{"n_kv_head": 2, "d_mlp": 384, "norm": "layernorm", "norm_eps": 1e-06, "qk_norm": false, "init_std_o": 0.0218, "schedule": "wsd", "batch_tokens": 16384, "doc_mask": true, "train_tokens": 85050000}
Each number is 128 + 24 x the weight over its row's rms, rounded and kept within 0 to 255. Layers, rows and columns count from 0. Numbers have three digits each. The size before them is the row's rms in percent of the matrix's.

# up: layer 2 MLP up, 384x96, rms 0.174, rows 86-154, columns 0-95
# down: layer 2 MLP down (transposed), 384x96, rms 0.223, rows 86-154, columns 0-95
up86 122:112125138123139139149182138134116121126137115094147057143142127138137110121118160131171119151145111129105164128113085163128110212131119123136132128132130102109146163138146089080120178122097167096128115116156119101165112124116169134087135128095121134153139153082141123124131128126107103111
down86 116:142164081147119148096133145110094126124137139115132082109101114174105112154111107136133127114138154140099114110137119154159148153119122186171114142106099165122128136104142068132143103096143145134123098121132137150138128061115150107115151124200075138128144137101129142129108145153137136149
up87 080:163068134176136169140075119122109116074142114150111160085174136129139123109141147170134072137131160093132139148138113123124129169095131135106162116130087131116136114116135119130139165121089157117092148143094133104150118138129097138118145138150104172154104125113133135152127092126113127154
down87 080:112080139139124147133081112112118113134119091126150126112152140147132108169132155137155143146191150094163156135131104122164102146167093166133119143139106157131115108083081103095182139092078136123124124124067136114126139137133114131129142153133143153121123111111109140123174105156100129123
up88 112:133142148095126113099143165134130143131132119123111141097127125132131166151146088127118087111182095130123173153110131161168092142137140083068163125146115116123107132130174127125148124094138120119143131144143131132078142148173082147110081124137128128103144139115111175110101104094132114173
down88 111:140128133127127129121113139114106144100154123075117148145141142106132169122112151066111126150148125151091125121069130116119100161105122111155117163100135134091125143131156165129160117099150075135149132115128125117129155097192077151122126125150093109138145122199139138135139138159141093131
up89 118:120084151121122131133136095108147128185131128113107165135152097132098145120159169076146125092110181114140135125130140123157116146123163091112134158121093127134117094131084083121121126117134134102119152113133179130110105124074084127154156142168139153136132128169074128145125126132157140131
down89 122:126156113111127148112170116070109140125108117116157144106132143134141148133115181133124156148101103083144115173130167161079100118135086148138125152134079105124113105120123131121138094156124097159121127111130119129139143126127148145135108153159131142121143169159153148061101130065149104127
up90 037:155136123108143160071175111155151138121119152095133130160136124158134132141139147107163126152120126151149074115143109147143118122129160169125138124125076128115097123120111136089162131115091033125144121165110170127133081138135128115113142173115124111137130150134130112099153116127150153146
down90 039:139148144114127158073136133153118166129106106106151158130166106149124078133132142154159125147126121164166092084102114105150131127163113149105146132163091131108133143088105105159112114139133113124109174156132139110116086150137138163097132194113121108121110139135132106121127095134070143114
up91 096:147115069079131123142137110158160164104145102138145137147088092129163113142108142126136145085119137129145128110121134141133144120123134133137125101143159094179106161095178140136118159097140158143134112112100129094158131142157101125158112140144116109115116199097124092152091083121137126116
down91 094:104135075125156129132203104144128125128059115130122146125090128118130138135134123114103116117133130154118159141100148097094140149094157104125143128148139155160136159110139130129147139168073109101099160136156135170141109142131103118096137144113143143160142097127080127169138150109089093143
up92 072:078129118078144095151153131177144126085147095110125127111131135168123159088126134142132127093084152106140132124128132164164139154141136146113140123121150121148150172182122103119117131122163107114099138119118104133176126150086071143105147096134153102123140157121124098084104138137134159127
down92 071:093129111112138129174155114166086094115062124083121153124139145171111116097118144137128118094090150123100146139118148132135152135139101114141139121127164149102119146135131152148123136153162112085142148091132140154162115135097071154086113122130138118136159155137141108082122164141179121120
up93 092:117098130126126116083163119119132075154129183129121146105167146128085108096113141146148123123095182146145121140077152117098104138138129116073162183118120112128127089122132103148133114097130144134181122156136134145098135134160181137123148136100122095155128140153103126109137120099127125149
down93 098:170118100128176105117169099138135114161128110119148127130155123099086120130108138122128132127098154154176111121097116146129091151149188116093093145129118115127138126093126115113159111104133118127101155168120127123087148133113167170143159136085147099161086118160121135098179107102122140140
up94 140:157098133124130127083140092122106135117121136103139134102169133129156135078142141102121153121113139108148169126159121097133120086138158170136150124134094180137116166117119156103124104144143118126137139103128130137139153099111103136133139152130121185110113202089153105107084093081153128127
down94 138:136110129135127121149158113116129151151122063110125123126163137156116165106122136122109089137106149162119132161148099109081141113130132172154100136125096176155147113109132129119151122085112110147139135100106099164149154096169081167123132140123096141135132146130138144116167067080136115147
up95 095:115148100133130084113132110168122121149115130119106122165112102099130091131151106126141152116115145169129100151171139150112149121128132150133116174098163113139107101146087149126136154086098133085134220157131122088086118119101139133134153182113138119133129129112143116166104110110136125133
down95 101:097139108127140074157122082116151113139116141077170134153106093126129165136135154155122126125163166172109129131146104118143117097094128125164100098117120123124094154172087126121104137136120139127171173125142125129144116120140166111132092142091126157125158107187116127122116074121141149114
up96 077:143098111085117125147112111120108085118161126144128143168122125122138128132171152133125160161114175117130093086140109120163109161148130176127138082118114109143158159173158083149130160115126092137136139113082154130113111141114077141115129130144130115100184125087156135105124107109134154144
down96 075:121125136154128147166122095123131117142091140150103161122145114158113117113106169156084120156083159110155126088124141124163114151179132135149144080115099124154146138118145099105136149108144114141106157087105141126085140138101088134153118157126136133089199126114144124101132155090098140141
up97 055:148127119121118153166105118114160091144185120105121133090151172170173116113125134092138123126106142139127076084118086118131130195135064127153133123115130145108153111131095113124122155106149161086119102139145135151161120145132110121088120116120116120163157157113149138112126147137153117111
down97 050:074146111133102132134102100134133078070129127185135128111153156119145113085136132135125172104149123118129121129162102093129185125156095098093146125130132146126109136192119121124160111144112142102117113145120194108129121165119126092109129150117118111176111145143130117155129133138148127123
up98 125:147152157157139122129147108126091120124150127075121130155160150151157126116106127183166088090129122099150129130112114138141155144131117106162112154110109091138138173126089124078048113154146131158151101105118133126099135126149132144128104084138103117121173113121117106148137163158117128127
down98 138:119146182152126110175130117129110121134127136115113088127131173171110144118140143162122122068110146139099142137122081159099125143148116164166123128109117090138162155148089119089059097131141131132132126106150159112085125149113110156135105141118123162082145127127114129132144138135144162092
up99 095:131101107151097151153150135141155115100166138149116154152125150108119131135154124159128143130130119110112133104094076146135130117135164136152073109114108140155116123115148115137166095107116117173140108144156137116119080175103082155076148197138136130073132102111159129110134109132134135147
down99 095:099118117092134148196147150133144073123138125135134101126124123116111106161114116117128129146168106129151159066112096167131112111127117161131140129103110127179175151132149111115166103117149099134110132137142116089075125131125121187098114092142152118135135109120129152127112135105139179155
up100 061:094106129160157127135117136157184098102111125138102095159127115142163155133110144145167127151153133136188105123103108151123124116129110155147133117107148132112131131161122129117127116071090161129131074112098166074175117150106157128126140145145134128111101109120128090128149149129177087135
down100 062:115138142135163156168145129116114109125055151152119126137136134084143108102129127134145136116139146159136178145122123123117170074104118089113125088183131142119163155155144100151112150138117087145107146126082163134089099108144112126119120136106146110140117146128164118168101150115111121086
up101 130:104137153120135098116149134141095151100155160165135133119174081102131074125166121126103137070132163055132160154135163147125125114157149087140120117142101117114100131149127158158141086126133133141131148144125137138115121127120116084142128173137103142137110133173085134135098117139150153133
down101 162:110195105109154102155150154121113134154170096141164134123099041136093137124106127091123154116128171129116126145120117108123111139094101156153163078120113123137130104134141165144159117130125106167132110116114132170124166102134109152123136108137107166135133137155137149108119105124099128093
up102 084:153106131151174160127128136144114130121120160148107119138117110121148167139122127139124112141113141108156126106147093103129142138079107140133110085142095176144149115133144130110125141089113122175128133089160132112134149178108100158115148128133178089084137154080123074117127115175149079126
down102 087:125102133181182167098121119149126146152119140112111133097151097132170147133112145119138066135131118129141120132132124101091147107121127109102122092080117131124137156154168101120133105160133140154104113117115149136103128124077125145132167104138176148126087159096143100130140162142181111096
up103 120:168154103135055150126144114120129140137170171121126130137117136122098161120117145099136106122116109136122125164137184108155120141173117111106142092098156122137105103096062126155108103114139116152102146144161157149113152129151156137121112127109155182099129131119113127115070119124112135155
down103 137:161169111143106143114166130109130116148130103125158096107089088127079120136093144110124110109120126130153098176065171100144092167142144150098139132151184126100125147119114122109109123129115095147139142115140186076141152142126127136134132143119119143147165122129144162122073129137125133123
up104 093:156105128113098165133142187111134156145165154123110109126141108160133097085151115117155090152111142096162145149104119100197090144144127134112153169124113101154165100128128114106088116141123152149120129110113113136114103101136125136085110111126121169123157118146118097130135160158103081116
down104 092:126151142106152090133105178095123160156131127143161143100144068136153129099124137160112132125120111134104179136100115146144118123073125144117117130128115147111114128119149166156135155104157135107108116143125148090078118118123158103172141140141124130150063085188122138158128111132106124110
up105 125:114094141115143155142139130098116117156136132116105109101149106123135088076181121114174109111176139078140122134111126116100173079125116094102154115146132130131133123093091138146134109149134152136144176143108127168135137124142165135107167126086131157123084127147083132151173132152136132120
down105 120:137158114095125144180122144143133142146091163144129096136142118129135199125106135076092120118152113148089127147127105156128145129116126133124151081161169120159131104144098115160113085152141130167098138121074114127141072172122122125164118125094137113143133142125157116118131118096102139106
up106 051:104145146106142149141135116130137116141114146129109165126176152107161145137119124082118135132122108121128135098140121138121098167113164158086141137123081101130087168117166139114166107103136104148104151162119095126147140137164114102122088157134096139084091088079126150162117162108157156152
down106 050:136147124170103123187102181151128130113110149123094127153166146136149127147142122094132143113134137113142116104122132161188135127139111146112166120087121075181147123126141096077162094081128131117119162121126121121109119127134120136118120140101108113107099126064125112137122111153162124167
up107 131:138113162125092156100194129152142145111148115141138109156130132107124145111147131122174141127167134106124088178131146151122161122129098157137151116086112130166138117145144128073137156164074121144162114112120127118155138082112133120137128118104146111076139137126086077110097111120126099129
down107 127:132143132128102125131179116133155130153122088125132110169144140138110132078157156127159125126171125128111133136121119145113142115089105164178162113103124125173146111092064117118137156132071137138109110146149112131132155119148154104133153101128159091061139130107095095137123096147144129139
up108 053:141140108075134186146106143124136146107151103125108148202115170152151137124162115174123093117159117092173120087117097162174111159139111129149136085120094126098126132109131114122135107136101100127111132141155151146139084139105112152133143106115163118112136134135127087134117098149132112129
down108 053:130101133100182155079107166107114157111120122170122161140113144124067153146100139162129115112137075111118123113141148163116173116128112155129095132092096112117089162123135156118134126162136113114116146141165151122134113136096137137110116158127180134160123143126120109092115111077139134164
up109 105:154120141088153142103098137163129128123082120128118162134148140116124155191150119174129119120127169113148136090129105117112159140072145145127096134123102092112107123137125171126158108116130115118120149134128121141134098114100085097118173159083149100080115136126130094174126134154126136176
down109 116:157098140091173132088127135160159141144075107140140167133147097134126126184144121154136149106115113081192130126127158161156180118137119118098079155125097112147127141132063149127088111138137119093150138143142117121119114127118116099118117128111134114113105132124102097149148163144132132125
up110 148:155154134150078137083127129109078140121109148102131128131140173129179113141094099141103166140120132179069139131154108145119147129140117152114094134104109166132119145125148158122145087113081090154127141088110121100129114113115157128131153135090108118171137142102114148152128145108157160129
down110 143:142126143129135101082128135117169148097178137172125110146116196133120163120155125157142124152103134143145104139123118138132108123078127144126094126156102092117152085141121148147144135164094143071129077156132129109139133117093145147118088121162153134125071124113131151108129117105149096143
up111 115:124132092124089148111148148127135152160103161128166132137138135146145139099171077130109134120130115146123168136177144087139094152150103125117127120103075123115105123141087128144168111135099104145165122095150099125154151139108127096130096162166169114129089092120126162134115132096166160128
down111 107:119172145127127121099100131138106127089138161132090191139127150146090122133131111088135125125155152159123152138126139118087120129126124109137126082169116080121084066110146144128151137112116102125133128147180088173185124143171159115112137130124131142132099114156156141134103138114126119104
up112 095:089119107168134172145151122134128115108126134128152141072154126150131152156088170149096104110136113100151116103117138072126132131131146127150096110144126113161097147097150130107139161156091128135159133131130126108113120148174144126148132117104150186110168084092134127142166121150101081117
down112 096:148110083106154104113149146113138064189134126125122144119106098172130112117137107078171106102151157133152142127117143126148144120159117152176138086124159138131132102108111134102124113135108122120152109134120144130115173122117114161138130106141127094109112085202127129110162169127114119140
up113 090:114078093099134126165108109143177096131113111158167133137114143146090073144138155163121068121109140162143141114108124130133139120097132130128112107095177126135092122116102147182162101143147138098142156113120138142101106154114162117127146154167153125146122110090151131140143087127132136104
down113 085:107102134090155129116142152135160134134145141125138142131120125106108147099113148136164122180117145110137148165122065108129111115141144089154145127128179101118111115147110132122129085115122130114184114157144108157140117124093126106165174101172160117143134097072102096134124118089098167133
up114 144:154123107125136147108127177125133134120117169145068108088111119162137153137119119101163129124122119094130111127093132161149152075166129152153119144199113126125115114109180146137138144091135117132157087106092133133118165127174145103116156131137122111103102158124112100131119113104159086121
down114 137:169136106085125166102135136139131131077125158119085097089100128132141145070119125131106108127123120122080130153099182167113118138097135124158098115158110121127125112089124130123159149142108102098163157125135138105100174144140116104147176146162146100116124138137144133161135152114164153144
up115 142:126102127121157132082141133111107152158122106112094144113107113109118095112196119123162133098133159092152120160147105157112145099151132095119142155107110063115151145192129096108161148102107138124145153125149109105123124133125095139125160118108116137127115120146132108143187158102174141134
down115 129:135138157158157149144123103090075163151082131118118148134119163156129085176147136103147115097133124115148091171135126124139131110123147102140117111127083127146124157152098132128122116079107114151154146101128100079145133141112117130172125124129108129131139115171154108140167121079181095128
up116 068:119095143137187098074142093155086122122144142112139131101116132169108167109131111116152129140127154108130149125151102126099104151163179160140134132154113148148147128166126139103136137096076128096097108109122157104122156143123101110090120134097131164185126151112142114122125112104156148092
down116 067:151155144147139162104110101152098129139089135125140126140124114126086089131145098124107145117110168100145130132125102143163098173196139149123118111125136103145115111136107111096126131083118159101132136095091175093149126114160140140085114138131120147192117159116114137119135154103136183115
up117 145:114098117168114110106107128124129086100126128154144173139145116092067152140171184157118092127116137138140125124147162137158178098138112127094164097158138101159139123168139167125107070145143154156146107139102139141121129108134119152119147136127116103104143142123083144141110128129113093105
down117 166:116107097157136094085119123145126065097180133140117129119131103114109152128183181121120107079110152123118135132136147139129113141105108153149163087138116133127112102138125168138105095115135124150153145111140120147140119082125118207100122117147113109140121119151117161179142126151129154112
up118 118:112129128129105145121147096144137128133126120132136134148107152088092127131155131163142135116176129138158077095115133138147174096186114103100146089147138122135189129115144124131134072130080163139116103099111137138129158101143139094181178124093145140120129126145137096131104138104114097112
down118 121:118112160139118118161143181093119096137129126097128147152123131092156127134133132110122154119099120117156088117101121184117153086110078107139118138125144111124175143114114117134156139122116108132157115105118150181138147112123166110155163092138152134158056092109113159168111142104131110125
up119 142:162162121124113114131123124154154128155129101152121106153121121157142112184114097115139126137110144155128110114111100179115174146132113140142139149118151086167103150167105089128123109116073138098133143062111111105147141119111121124163128131107120043150137152107127133153136115132108155144
down119 145:140162104135154125141144115111107140157071087090125136135135121099120163121104142120127084093122077149124126109114104138134120114089118139133142101167132160113096178167148148179092126188116125145157144126141151135142104115122127136148132141156113105157099127131118116185089148091126130135
up120 117:144126121143092137151138113132169118129128099127097125119139161095130088105111134149166143122126096091155145149115155115144166078142125123167140118124076102113111100124146133102114123142134156157127182140116120137118160149141138088119090144159165152103178085160094124078123146130120105157
down120 116:139124118112088152068111147120124142084136122074136155152156118120123126136139123158153159100146171163159151135145120121088127127125160142167094121114137089108099089109135122131132124159107178152115127103081141113120170115149141123123147153128137122173081123153137134119141082117144083130
up121 120:151104068143138111149117136131134107113112114088068095121097128117131101108125138140140098095112131158148133126158143107119115155111116184147170123101166166114110150093136145139152120147169195094161154123102132123160153125120122106083142119098150115147127141142135119142130144163124097105
down121 115:123153114123094088076157150084103102112119167114147098147149170094134191083137127151143148176135142153145125135133120120117102102077144142134110099132136149147116156128122128154132138111143108136136121155139065127097122164138145123140155077123130110089139134146123140141126135082159117140
up122 140:106142130136093125079114175105098125154132119130105126149131132122120125144161142148121099157159070140117105153162140158180122114181137092141097149137130136133140066177102105115148134129121141129155153091160124131093123124133129144143120087170123153115122142129129137116104096167089109095
down122 143:127210156162115118093139155116132116105073132154122137136138155121145154136129115176121116128079108108083095103099118153116130106117123164122102149105158151132129149149155137142145122100107117135139098117149131144112137084123095129107166145166119134135107131154112180095156105144137099096
up123 102:141122133120111148138164136117091162150135168138132114149132137138125141086109095169120099130118087180126183121180118125169108108116102113151162129092096178102118125118119135127120147096140140150173119112113144091190144108092117092118117089112143145123123132117126147127135153105103105149
down123 095:123164152161122162102146110126124081158085101120127160129133140126136179132086095084140126166105101120100122147124158147147145142134091140140154138077121151081143128133128128148127132093156107138152117102128135123197150109148137086151081127130135136130134101122168103139129129129123074121
up124 097:115131093121089164168125112150156146125127115114119133143142145108145098092140094113158117122076164095148078100115130131095108144147137112126178129136085128089185149114109152086147096130137129141159129153129156146127099124156149130106186149154122114151158131120116092102148142120125135094
down124 096:098118115108109149153130098095127146113123121127124101116104145159150175155147123115149105164097141136138099116107114139125122107129081152109157106099148093125181165167105132134117152148143111185131091157130137171116096144170145138121118109142138104146113141148113135072166099096135090152
up125 048:159129161130145164150160151093113127137141152131088143097122078110151173147121123107137087149089143134098093144092119117137107121126155138066136127118132128151086187164122119136120161110109141134163136139124141129090138102178106104132122113127140118134134144109137166130123180145090129162
down125 043:126112119106101122081066157097133131110138120144185107158168132084136113121153085137176167136149133153099113153116134102125123118176147112105153114115141188098133077134172137126149118116128140115121143172109138111106144106138129110124153106148124108113133141138151124134154095152086135122
up126 067:143124123104155134166124093121125137089146140090131089154137137148106082149123113125114142120174127090158145136130153108109161100155134126090149116141097122149117113096166126121142163138095098161137140148091171109102137150113178104129190101128126155079127108106124157131103114131158104107
down126 064:109122120115168082130155078135146124118115106119124116149122144149151104123124123113131110093165111142112112131124179133124145111169098103118103110164116145162134102077144117143149141139129103099150172118072165118125134147117144137122200161138167140135151100104102113132105119165111150091
up127 100:144106082153136132116145158178148103179137128170123061153120158107115163142106122147142133108112118112101160110156128125110119108147148121099119151083145144112150090174132122116143083128117078116163140144145138123153133100127113117107153148117118060144102155120150134142120129161123118103
down127 093:121110103150100122136130115116143122145124154123120107121159147128128178152095142110092134138108118119154132073157143133144120082107123116161138121111142195138150136113066109152083148118149129168136166091129128136117096089189087160130139106149111131148117153133165134128156113128115109099
up128 110:117137145129127153132129125170145141143148152120088088131120072171100175123125130113128106146168142106166110165152154119160163146097120109108130096141120129089142131135120115073117127142123129129169125130102154135095128100150131197125138106120105127091140136137072110103113141131174100112
down128 108:102145139115067093137088169171120146144144128162127126125157093135100121138146126137135132088100138130150094154116147153095169132112113148096101134141165118093150140114142139112086106098156099104133145185148125126092139128087134148157136155136105120089098111162151156141128150092126147133
up129 057:144132142103166165077103106129112140120156110105122118126131132140124136126122134147170144108103105129111157182119161120148126102166141160116136135133115094141148129164111133114159112135125102094107141131179077160141140118086093153110133134084160115132116096133076117147110190106129162155
down129 055:137187133092192131099120106131120108135102146095128110138169149119159139139126144120152140140123137113128126181119125127124143116155136150124133134106131132135122113179131084114149125133110092108120132163158108132128116151082052195118157150107111114114100103103099114108106167147114135133
up130 061:129094104181148135138140104125136129125136125122097112176137143162148135166140101165162140104139130129156085121101097129080128135117122161195143129126113149060128113108138116127142158102088107151132114118116101107172101105104157105120160150141151129140144126067138128119127110131115112101
down130 064:153144112120171150081135108131105163124103135116133153126172162090143127133137116122120088127146153130141144109123130116180147109110108141122144117168125140115107141171111097140093129198132070168134107120096085140117113071141160133108108161087147131156119132108142137114096129142129126110
up131 031:091102116095107145150150155148138132126142151125058134118155158118107163128156091095113150126132114147138141126133138144110132149126123152141100119135064108139116144110074123157185100149106113098144140146148114113125137150157147098092135111144166147137091110106129141162109117161174122087
down131 032:144116120128133121171110080199138129120125130146106154121148121126113107133146127068120131114125091151146144122146155123128158141151125120068124134117136088159105116126108082162120108124109162094166135177127143108120132142164136124111118102139173131165136142082116116134113141156145121064
up132 086:117114155100169103150120122183129107063159155134109085171142136131120093096093162107126121119108133119151119144141136123103148104167113154124128118098159133140134093185122137140132099108130113090132155120177101136130123143070128136117124100131119140165143149111139114179102146139143144148
down132 091:136143099128194161146119146131164075106128101144139105135138114145129118150120154133066115148108107068115141138117127087109094097141099139062112130137155115101121097159125136115099149108143116115115128135162118128133139121111128158147145135133115148144166143144138132138103110164167164179
up133 127:100131123198120138133101141126105130117154120179115139143136187109111109127168096157121140102122116139129156134147119127090170115123116146108119127122106119069116137139118165160175107091073117125121119096146111106128155140135153135088177158115113131149137118124139110151119098176137095123
down133 132:138109118152113124155158140136150137135119079111073140119097180133131115158174150104109114128130119120137119120143137119132100108106112135085135164139112105148131114108138156107182123153164165095146111093122066099150166142140167162110126147164129093150133146106098117140132104129098089140
up134 074:122139091094171171162179120160120190148116144109124126115119135142094155110153137116129142159117143092132131058120104134119163140139125079104090146131123158113130117109105129115122121126092152128141095108125108141098138152169154069105140098112161098139142129157128156130143137154127122118
down134 069:166128124134164094144157131117102126067154140130141136141116121102163143123134151116109182122098125098122088120129131063145111127072146121114140141130130131111141103144157132100116172079082116133137102128138122109125155110119151155183156131121167167129095151152141133107138131149090125153
up135 120:137162123130126085151160145108080121158185083102136137147110124136163140114124124126143172121131103145089090136130121147175127142145156084147107145082145117102112127114130113122128128139157148145138124123127156081141142142075110116140124149093095124186131153069128126131108115121154099118
down135 133:091060132136124115150101134092104101128127137147096119139137139147143143113156098139158188107104135154091168158131104118140141129127182142110103096146125148114104136146170094150167147152116122103060132125132137100143107097108137121112116133116119127164124147128099103155159122122150146170
up136 039:111124145119129120169076088167159098112132083095100114130137118132183119142111113127142155120100169138112094116146123130134128139130154144164141133106147142123178142118117116148103133085150150131154135129062144142156127126102132176116121133130134093143170164081122119160116130128108150080
down136 038:129121144097082133157111106137067139110112162124075168107115171141173126114132146128103141161145107137130116134150165094163116124126124121153186118152114104146148122175115118162095121126128089102117123128135097143102112138113147114142102161100164109146180137090137100124141141135123113104
up137 052:122117124142099172138160135153128077120153112141094088141100122155153100089136158119113115122101102146147106100131127182154152165157137160153141108092170140117134118118128141102140135112154101094153097116142114160159128167118181127097128156149138089100145147119128115133098078120144121142
down137 049:083143094139089144108139118162127101126103128129173086156155123122120097119139119131125148155118149115162161125118168150128183127148160122116139119093123133094127109143114086122124155158122124131105097131169102109130133140101202124131120113185149123074155128149128101109083134122121111142
up138 138:140095107196105087073114099118141126147147129115061096153101129135118143134140127134124143130144098134145097087148103157131199106142112124146149099124132118153132120136148136124138174143127121138147124183138120130110148140149112150074138135120095152118132101158122094105148107138150109105
down138 143:123128096130089140091124132065119152133130135133091116136189129159105124157143099143137142176131120164115128174133129113137115132108128132150131072118113124140132072135136123108129108150133143140126122126120120147159162129112170160146116124130115139110118058201159090112114125094141127139
up139 123:128131127156151129146145149141118145137167136108151118179097163109132146103150126139148122141120089080167128126123139093089144165117132109150157107138121108087156134117073121144107115132149143129123134133123142179096174147112071114103161137120134144106143145090109110092083119087096119158
down139 130:155125135126140141146144130130119146131095129113181137122109123105107109141133165129130118131130117131109141104161142119125150182130137129160135079154079131082161096114130127169107100139136117085149144130085163110126100156124105141138180130139111141118124169091089156067136102089109126172
up140 038:153131130137135145148108124140162133154114128165119133131140124165093122092131122087134147158150152107143093128127138143165123169148109169151141137142125107132112130173131094130095130097130138142088137121105141162112161110130130176125146136106135083134142121147069092121095072093168128070
down140 038:117125136122085144173159101150120166141102104176127104139141159132148159141100091128159100133112141142142123134121136135138127196111152114129097147116106133109108207089128106149122107104132134151108146117129155106101167132084110102123131103096165109117159145120135127148082115106137114103
up141 104:165122154119150111097121107132101124127112100099128074123165144142110108108105136122169111126153098092130124145114111121126135127105101136136131135160145073136129157173109118121125128107122110143121154162146110104124181126178151108121144118136094097170182167100148111143166134169124121077
down141 118:108142129135183104136161123099140132137119098120150093114195133136103113113087112132155108149149128102110141111132152165119113125180099150123136132144111087121126097169166108073140132107134090171147145139124096127140162118130173114117098081117122124145145151093133129122158101168133129121
up142 093:140112112112140138134118121126141093109164121174085144145101171160102122127139155144122185108135114105132093057119111119151156132120112088121153146136142146106111079138144139095153135131115114134132146113099142163120108144178136139097191105114145140102144145124142145104152075120151115111
down142 086:154108155105092123116099119161124067099117146166074089154113150160099137133132147172120160137155128143123068068125117145150120099161110119121154146145144119102153101148150160125122136122112133108123171100105122169118120149141146158106146146120133131120134129126138112080148095130117165133
up143 156:104094164133102146117156132121170119104124132144127127102128145116078113150162144108131159100129108167144135139138136113086175108142107133106178122117126125154137130118151137148152163112110131111160097134088136145120169137151160096123132153120174116043110116126142122144096153099099132095
down143 177:102148187063089122126145153104140124143162111144134095095137108114093146136131164138128103115097116130125142141132136112071121134146123138126139086141107179138145091115152132152125155137154115147132129116084114119113133129101122117129151129098153142107156125207190117147132110103132135131
up144 151:122097114100110113138150195153125110117137132098118119119097120145161082180169109159131092132104130197112165102132088145129136145130149137120134138135143113153091143135145126148186143138124128097156097126130125137149118103105101102086147118116119099115109139083179118126141143147112144125
down144 158:106134136113108123117182167088099109185163106152141127137143108115067141140138108163105133091138131157144127148110126120110115115152097095130144160163136132073075131112133150152137117090146154134184081139153113168101146150127110138107146150119108126144096129119141149125122139125117100122
up145 090:157118148162108125124083135137171111153123147118127109129133091153104094125117146135189139145125111090116127111125113083115103141177125199137128122158143106127147118169073124073112131133120127151088097103140155112142112131115126117144173145149126115127183167113115133122120134108121117108
down145 080:119141104115147108160157112125146122147129113135117126116107131108149140159106137102121121152122084128110129158202081146103150181092146093127129133145118087116113137169105087125113104132142102144096124164102162121119105113203104078130142130123148136141126146109137179125145129131162126120
up146 117:172119135163123097156136109084138101126113134111159130096106144143145164112126097163119160097140131105125131123159103123129033134130130134120151124150146102107125132115131104114115148115074152137171152154148148113104120146168146126113163118136141107063162143107128145117144126139140142085
down146 132:129168097105084137172125148098134121144101139111156157135138096157104138122112132184116164136143128089150107164136107127152088151061120136130108136114114125145109079127119161149126105098108119135110105089124128128126120117132129139138187160168147108107130158191112126118147120117150135113
up147 032:135145117121115142182124123182107111143158149096100155110137138135111107163147113129145102121147132118152108152133137130122102100139134146108124146099090104124132143099139096103135125114060121120158176112106168210154135114112138172098143131119178120111163131091149142123112106126125104131
down147 036:170096105118083140177125103167095117130113136132132157134146152128093096156147116124121128126139104137153141126115134147136120097168187155121109148132133094119100170139116105100100124129088125073130146128114147166134156164125123161100136157077133108118173120102161118113143084140103137118
up148 032:113109108112142142160137090178113110170139123128149100132104100119104111145140114129120127114126081103131128152156104140153142098135185089112115095096086142113145121107148091114144144117129114111148142176108168112162163140137123107139100088143168103155120161140141175154120164091119122151
down148 025:156146157171099127090125150096137160109086146102129156128115164105090120142175115110157115145115134145128122110127119093110151121141092141093139147167153100150131126147156103146138138119096117124126151081151097123103139136104107167133152109109094184118177150107139118083107135141162101128
up149 029:138149142148083138113094116126131100118114179116137128110128128102137120075112125129137136133109113139141141149178153063131155102124123120109130125139163174118128142135096140195132113144140156096162109134111084165113115136064143139131119146124147087172129127110089130136095155105156124122
down149 030:149137106094152131129154099140130168095077107134126142098098143192145138145131110116100144155135118087108122124144123149136097139160144143111132149139154127140163121186138110116142140106118090116129124160125139108098142139168110082070109106118139103131152161095121193141114126142115119097
up150 125:141134090123129138123158151176105134157121112156104128109084141131139132119137174144146115110161112095108096134150180123116143101108175097155143132141095114123135142068080119144147178093124125104162145125164134160140101139102138120124152137125112132130112180136169104122082097122122117127
down150 139:101125135111152170097129158135118109145122119190149086133097111192130101141106121131113125168165140141145099094120153151145126135150111123118150128150080125147155160118081155118177112105113137109146119157121116155158122113107112160072159141114102107145089149108137114110127095130109129115
up151 075:139115132133122129206118103144107127106117118105131120114133110123131150108148116166124133129165105116139131081135101141097154152097100154139119137121177116121149170135090101101162120138129154096085095150126131134143151162143159133080110166148104119101195145103125121108083096123121115131
down151 078:098122097129105158170114098145138119171097101136163159085176126139140085117126133087127163144164086084105151108123085120098144092124173127132121105198131149111134138150097121146111111157124135117115133125144125134129127129136151151137088100157134103127092126120162127141123134122135160161
up152 083:134090138143118129075145142144141153127133115117150133144111140148117162164141115107144106112144162146132130139193084113129137122121114137149147091124105106119122121155145110125190094125089158098113091160155118127127150115106100121098086116133121196150138143099122165109141124080153122088
down152 079:158132140134094108081141119114121151101093130152130143125096129092113096131154126066154130118133112167109114128169142127091155113106114117129118128132078111109123151148169080165142156159129139126147113141136124122113104133135188166178109147111109118148143114193154151123121104127147114103
up153 127:147115160100131146106150107145093161129152137177186121107157150129139124140106119098171159124129188104119150178144137124144124126113108139110141165125101111149164129120134141091129148123120121128118125140112095115135154110122128161106107067133154105089139112109096136083072118091103115138
down153 122:124115124105097162102171096106118139117116159110124124124130137097151128093118152144167104130130195131141127184114134140094140130076128204126118139103104149133158144113106126124129123113152158133155101126131127102167131109164097169138123111115165111130146072099102136097144113104132137123
up154 126:138140143095125168122127126121095156127112136162087188145140137141112137133132099112166100092138131090144091144128129146175115139126140089089110153143127104124112077152114134129118109142108130142123106097128127200152138088153146128141132100138156117105121144176085080116122114131131102163
down154 139:142140083186130104131137166130135134112094130118144154082138114105135101091116130122079135136124133118127106150165135118112133108132124137149134154146130185152105099172123124145120158147111116137185082132111138152122127118186118128125072125158126116087083110177130122115143124090149124136